config.toml
n_layer = 9
d_mlp = 1536
norm_eps = 1e-05
bias = "none"
init = "trunc"
init_std_qkv = 0.0219
init_std_up = 0.0219
beta1 = 0.95
warmup_steps = 200
decay_fraction = 0.753
decay_shape = "pow"
batch_tokens = 131072
Each number is 500 + 50 x the weight over its row's rms, rounded and kept within 0 to 999. Layers, rows and columns count from 0. Numbers have three digits each. The size before them is the row's rms in percent of the matrix's.

# layer 4 attention query, 384x384, rms 0.0809, rows 319, columns 0-127
124:575590539469543551549491582505599531498404556506524503509446488472476560541564542580520461532472448473508390555480492495444535491519554501461471506470446525466464458508602509574469499466506449572525479465506438466393473490542515577457477520532492528446565435517601549468534531487563440477488485452531471586463554521445532442569568489491602575496553538613477487435508533559548448539474
# layer 4 attention key, 384x384, rms 0.0833, rows 319, columns 0-127
109:597577435508521547590476554531509534537461596576514403481521493521465430412492597461484524551461583471576484482510472552535499531477569512492496490476512544460524517442545486483493473563520526502485443435491519503409452471496532519495426513470423458501529583537508570438550505582580538457528424453510471446504602508410469517476539554433434551526463589558459438486520423530534420563415
# layer 4 attention value, 384x384, rms 0.138, rows 256-280, columns 0-127
095:489608558534481452547507557584409485481460480500554487512533549532480574502415573536416519444552543427438416565504368510487460503586469472493519497498456536557555484598482486524485473506522534463521584492513525419545582434517483543510462529427498552444501520535485494533466518494469484483589436494562532434421536460461572557449466463510540455567554550528529480483577484565452466494598
088:441398624488470445487529523533528536519499583449547552485538457424509527432475515524526492493499569424506530488495581583431525526565476581512516554516449465458458579404495452558511442459508466529501512486515529601516534484456447534466460490519549588552555575568627513531486531521575512520501476481506504510566520516536475498515546493449484447487513574396592582534414487397511478545395
095:516549582427494591555466564465580543464371487551460434443453476445535533426490515572595510529445429476578387520519486443512517426588495512510445535457467484399472503550470442437569381479499466481504449533521495449533462509500548506404527611538495487457558492525486449482503524509463478458530454515516468502556538585520545571503565567498425432457539498463447527426515545594444491536462
091:628487526599517473595510611491560519564550508469568597535470474562491465453567554511620553456456509561506469462510580496494462470524492436554422453441507478508463597499477539470536503570566445479560477470510417551532491464555449603476569486518471487470452535480494568529645529450432563530507519469493539535526533591479523458469444448530523461455474526430381513518445486451496546474591
098:494498502588471528540543518496509468508545492472457434487551520460496557499416497412567460415480478493516530561529438624461477419543459392513549447483518583486475523487489527481412529546478472458468497419503456558455507505508531480534415496495559536469412540514533484563516508495496451440523572442513584466546551546497439589450462491504505477404410524479497482392410543481445485479429
097:465518542439434531533462529545471506425494423483555489369451483465442543402574531587538493546498509451523560492444396570486535542496476473539523569399495543465512620563450610515517421487597530449515512512544488464518488497498478585573427540515546558532531507535451507581518466561590547478384538487465466501432505418595479542406509435518597574529495554519562513494583436490526568452500
093:502529388407534483463468559537462430535545453478547485527514584502513501466446493504522530508616434537469374493459490536451430564499526451570456551450510408497531419464517503599524541514558465529541537584381543481574525535524439422541514524542476590518464481471598444547533477511526536479533460520546543428527532504597582456468508462558485458496490498406540521542475515565506556460532
093:509524453481497530482518498422429466499489581569417557600524446475490473543530408504515505536495513515584553475564509531516462520463430464507491519546538490496551359530491519490449431450549524419437571560542420452491469538547441591400565510481526518473470501496526516489497515454463539452520572590468463496537504569503431391417483471574538536511519516480462577501458516576506501463510
088:489530540588548610495511550494509486516519422467561583432569495527545529569518435486550566570446590479463470496456548469471438515436486437459510563574421460473475472500540549490536422531447435510516526471510540378384507543523494457448549555558509542439488511439472482469520533561521458497528523504501535520496598421615535447505474390544534479373478494505425529491460526397534540542556
091:466482506539498521483461559400529471528441463553551510560546492564443432565496496467435538529467501556502435492534496444412536485507453607459502514425552504431457513479468494568456535525566465458523514495469519558634537455535486464535550487492432443489474534425521535593566437504408526378350503531578538552433430499508557418497491432559523496513513481575524441520433546594500516492435
093:521445464558449495532426513489580442432498504479369477530420511487521459572508479476512441471472489536452525536516467453512460414463517524437600612526541443436512563443506567596426473492492431512600569441493491586493454543501437545489446571521491590424431504525506482533489502480527478597554476539585538469475485601480402423566515460552509394523499451493444490521588448511457550514546
094:516638423562613544498530558391476489610548475543422523423531437553462501495492518472439527532490560551451470541525593383456539558556532499408464493450436535461451556506479539460410539453513525511539413420457525417439587513465440610506501495445529542505547504525557430582483566531466452606487527546470434507546529565411502525499521546537413497506490478479505554549502487569551563435542
092:591543450398421580533482530461525457577533519570465454433404481578450538432553518530478497560463494468520552461501515490560486517485590497439456430470526493481419447505453499451523500507522573531405525480564491435455550481583439591557502433541465502379495601526514561512581470455521531502542490474502461506584472463542495402473571450566571571504577562567456488465568574521536436440515
091:505450511458543587497531413457452582404431547553490577474488547477500550476453472473464544429466479536474446575516452460494485529453432536497496429609491481471355431500547496552515485519562529494496501483570495490469560548571548519481442509436483438536497484502486517440527453555538495486475514503432508456370477454455528566503591489547622469475497476519612534473568531538450488479528
090:493532538488552511516439536529478597561417600565527428598441449431578583462440536515414623509477603552613508584516438498543502430507428549464502534430507607503506500494440551510422500469493528518512565380478485551446531495508555463520566581487428479492556503574575478508459477463541473608378531527515501510450538481439560475517554475437488469591525464529584586536462465519519525529523
093:463563509429505529488544470546529542536536527464515555432417510511546580459588525496513535511459541505466546499540583551457547529515453492534482557593550489545486511528380460513447488496536429527427583535564525527557445451535506484492488581458478502495549437472578546481377426444452565520428440555488524429522445587466442470626486435610434478495453480507474531489459440529487413489429
098:475516501412445559559493554575534476479450491533532427579425550406520484499528482461535461536575434479490482491644506402564495535532410469532468520443456529495486373527528507525491503470503483449509550526479476539500452434502567456529530572473445520419492424458457441534461451543519442456455478485503477505491532480478459398483471519580423516516512505464518432461463418432481471456551
092:455482568408531455522535502581510468455556495500457439525490531462429453521521489390647524453518453550453568501488510456453447461536512472542525426445525510570429589430456559486571484446464573473486437544475460356481480509472520463521564524440527489517574524477457459515458549441492523472531497508502670465472469522543487590434508545504428375460506526593441487466496488488439536463497
097:478573583508485442450471470504445446531565578457513432554544499517429568481510406520567456532435558536550441579483546556544526548456495494501442450485506499478562459543516534485489554481482525444513500538452545528483548470522478563425481546489573611537584509414479518459443526533574498456434553511448485507481444572469551546513423577548477532489461616454522542491509546459406533461474
097:448474495554511506575513387545451484460483498474494477609622472510549454531481497531494559541473549496465344580549542422521606500424508482566471510517484460538524524460550511491519492509473518580438622386447516541487446486452492532563467513478552566529481547491457559452531503404556472503500460461545572501460538478485481428523482436545453455524497479543567497529547482532481461524460
100:530523483560560518496484497437456561464466500449467511478483498478487459467478574515516527518578513433530590495582459583374464477514469522479509482473489459448445524487508553513488589516475473474493551529492516514470486427487530446461443530566567413465539442471567435572465467467504583590458524516502478459523430418490540534493430559388557473556393408477565509510453557425436482551550
091:557515459513524531551567488550477396530526615421482447419522550483479505558493385536556552502558535526533543529432510478476452509476484500503424534479495516514501545508505467488508485541506462423484431427535449534555522478476569499399561351547517478497523438518527562488517444478548418408573549538586572510502468559398585538488476543445511423529532449515486551468455455476529442569441
097:493513456472477498549549490485502516415533441492432676606545410487478518524497465508416638506491503466461535373510570469547498472487517448431519446514520539490489565527530461528440409494482561432492448544579510495510497447528545493501506404500492506513417512566545589439528497465470441462485539473472465526565579541500540380526466550487473488503574509465538510463460614435471487541542
088:522535502537463497504570527491534425468472493515450513487537499450443417450438495515454564432525521574571466553506582482525566545479580541464463492502538494508432521511473484517481506482550496503513482508399521457613511472511543524510544493578499512445509429512603518500460560605625480538450557570411466486479572436481521489445483576481562537558508434506317566502563444589483472441569
094:547391395497496524566420445491477441533579531486566538464458462582478464565396606556493394449428459558505535589479596562433489496574516467472465552498459547486413445571424487513485444476546535516552553444536529491460524537534480529459582490547469509642479439432557550512507493488460622375419409580445554464558465561542514574366523501486442516582488530476533393550475462482518476510465
# layer 4 attention output (transposed), 384x384, rms 0.126, rows 256-279, columns 0-127
096:458443544472505451476414497437536602445499500492542526481514462493537491459573433500458536577513520583501509573534619530488554517525553545539453514487515500405482572534509516459459560537565420543511488414476532549441494570433509430515458551526478443559569544451522496492592517497534517540460509531495519512626563526477490400511554458588459495419444440466497572602480552445442481514486
098:474691434482594488523432487450488447542509400497479441530504546468530538564520490507459565590563481512426436544553443447639585524493500487513521471566519551524604443525513585508564541569490491478520462485448516446468496513568552540543585491451477442431559507453473580428507399482451527443523492488516500535538460509427498479478471495554495521607476417538513388421593558524506438461550
104:436323442503493476508498427483463490563620437468476486458516476526517492495475469457454610478479474496469626550454465591525476489391421502425531483553547513566507502476495451451402553533407505520536488466546487530476537474522460462459602446479557477481463553472542540543471437542444502502455512535499513515500490381539547384415482492446515531501422497469525467622587493409508512412473
092:460428373432535425469468501510519539530457472519455431471462499486471514528421476517459480477542522522524510538483505482543502570509445511361538592551545504459600455448525469467575504426455540479462604541462506436468413504418503394513474479488544534568565551499519445432501482491532491541402447422446459477417500505549476508548498539474503515480589552577630457472474499542399436534475
103:522422447376548560477445424538440505535447524531464516480471501470456407531490481544471537573429504503433485515505551335474544538434602682504477587533525445509541462540488461551596490502489544557503529616486495455515505471562472504490528522457447453461558537501401511547534486450485514558459541510592493530543425551497459444494533573570531517484664539457526521614497514522526508506512
097:549543480489548429567527399477519488495457535623503460562508574578555470546507393448501492466490490498549427522501588439491475409453564480386440533509499440467562443438477513439434434516473512495545438556555524548504517539508505486490545491435608513487507552473566517489408463515434507410576453561536565561488533567493449447574509532522387467547466477503494507528470569416500492472511
097:491546597478471549490479489483473509495501572514458556459574471490518457582579545497513454492440589495494480524561502444467544489574516508403541511476443539501563569540569518407480550489467548453485477473509525485437473589446591510428480506493455409457579530592418526450468586463543482560488413483478433463485436520466430505531487491436558495481508487578437543424427479481499476542506
100:498552551498600425509448472551537488500531455478503449464491493406434427438476643501487587561420516491478389499519452492410431467509513527494504540499456447505484591491448512544562474539464518604549418405437528496544484555444485428523389539543419519575478515505409473473521507517527471534514485448466487458442466444454554588495465527428513540480478507576578533514511414446466489536577
094:528416505454451499468466512607442459460461485475454512520465506516528431488474526496450445476545387575534501382439530532594434482561507529513497491450518523499471594596534482519558492521489522495552487548501433534544464456505507429480440462452520556426461368517482538521439496504455454524491518531523456514502489510405574606440489517479456493628521512494560478478452396609483510547508
092:566482498547469483483551392696502475494563544511492427427442477408505554463528546473586489568480464452525462510524399419531500496499546483579552496565490478516499589466620533481470529491493567549480451499507453531380486498437480504460460493479475539503467559502538557466567609533525483618601532505545469502452548482465528595577487567472423458501384499456476489535461452417626513542514
093:435571443510520549518568449524431589649527476430547465466505525602419465484475535469352588507521565517566515465428512547490499560506445471463396452486484619590545443548489467471501505430531516540535514488513447397521589460416512459482458433492531464564447531421480519431399626574501545468466483443507382476481431472436485593451497475493452558467491560482487426517413489535464478448446
096:450474557478514533508508456592516518410472518509577501593484533450457538481497409478539457525513519444464568476528411577447528404477453435566556510540540451494511371486440583535490479555446484523470592614481461502511503508545533483473520450552492479524420581478455484467467481523518455430484525459468598535435414442509507389469536460533629470395488593561431465434514500423493444578481
094:450451617555552464419452505578499515585462497468430498557510440485441418528439485454514463518596507565464448581502416536426533375521473514485519531512595593620484496537555518469574504414439430463534445533529499526484578532463545407443521562549485537708470490488435489535429474444485435519469498549445531510449452526490407550469488507381466474477372427473511539561413436495449543489495
098:438500527501454411520487520521541463524580358354455527495531448545512465500617523465586466527522524428502452438514481555465503435513598510516464416451500563522565521441533541402485625470443550494484552489411507521472454451495436452509516451604488568384473526457494437541506443489435504490461469467565447425575545497521441451465452494451458556481489457534505427558413404492545550525479
098:542509455552483469521543483473478516432535509501448492479522436603489455507507489542601505469531430487472484464542497499473476476381568525587534415517562520593465533607493468569485514504545443401485440426528474444521519423486459551572510472549576564456518485523445477416482479539452483445532474466575540498591506526493414556454476483528375431478332534470451481453458485536468446412466
094:511436475621494531543362582472498458423476471506483471470553586524433456603434535516488555513557447499538551516459498433506461441537504513440495471455500507517537542431559492489568535553519488452554465474501490502528492573440513456484476410510456491500491587450485549539458498545565503485460519448453464580572567460504499508439492561378545517506411530491502523517531581492466502552430
099:457475480557494448474554445565423562479563470407533522413579509452517571530548482534479551388373472472537543438478490541394495477435481565493513441537511467403456615480573501461476560571483567531539483479467469491498495503476529434470532495488525461543483507474581481441607591578465598588528507535444503432534524552528543603482523448383518510471481439552466508509552580497587552481509
094:468458546516429554500497546493554472571453498565538461528485472488486566559508473569424454562517573483558405478511508524482511433428461509539464534462560512549562428533520394463476610615485419566440527495490519532546492528545498589503456521570513546524503411564517508442574439540512435473489474480499365536535539498470562427549564424492515568512588513442537449535545607500490435495475
099:563450514469498550554504505547580516490410442475472483566580500476511418560439480462444493513538504534549484468502484425412504477509563458471532463549451522477377558417541444463532509501461508543468467498474518525487548422501556431524516454496466403457512516524478452530548488474456447508612480505588561524533542471517461383497513463491544570489537491595514480459498456455526542574479
101:555498496427529552508441548514511564590533472607521484367440573517563572461594469420454498487580469495539643477533399502522364533509460475481491436518519485557494569533516495531641500526675507463478390507619499525574523449497464403403483401475509503538586494489487402549531518565419525479576518556537463508461450492498522543540511595448531552500422587506452470504533502496517558427574
108:542515458500494488494493511489545449495550454518534482498440502557566600466554491469423608554522546502484380463528541473605527555475555502533523519527540528550533446497548462501439434462502471507489523482506396442580558556474465504582590496385512579521489570516430540494477517470460532442513391502471507548458530572483579372580544474614450576454574511504487471441674501547556444454498
089:401433552499459501451445497410523568517563402570517489547477567473532442508485487470452514463458477498450497503550487527500514530446515522597590524575565464501533517534436503430525447534496487524529561507487526522519497472488500499500447563538520452437479471461429455459462561557536571611373409355437450532469508400575491481516507495520456562530546505510555473510513494518524540510536
093:401459489527511537490562496498414453505460458443495439431489407569514460442523530540600454483517503499493516460414543534578510481583457533475505488485518494539500458416455525514540478546535455591487528527402463492389441554482451496517508521535564440436563489454462416441434506530452547584533458524521505505420515461494565495388563442439463485478402475510467525581467390630460479492477
098:489418516545497456382560425486370575529492442510523528553437464567477508454518550420483468513445487534609556393481464545470514460521411403452513534538505500524500515472484527483487464460510470455480558574571419602424464498469446465477382506529544460461409594548460417451485429404442424520520425532504535487534511510476446499468523384470446445502405468442635420557489466418578514470461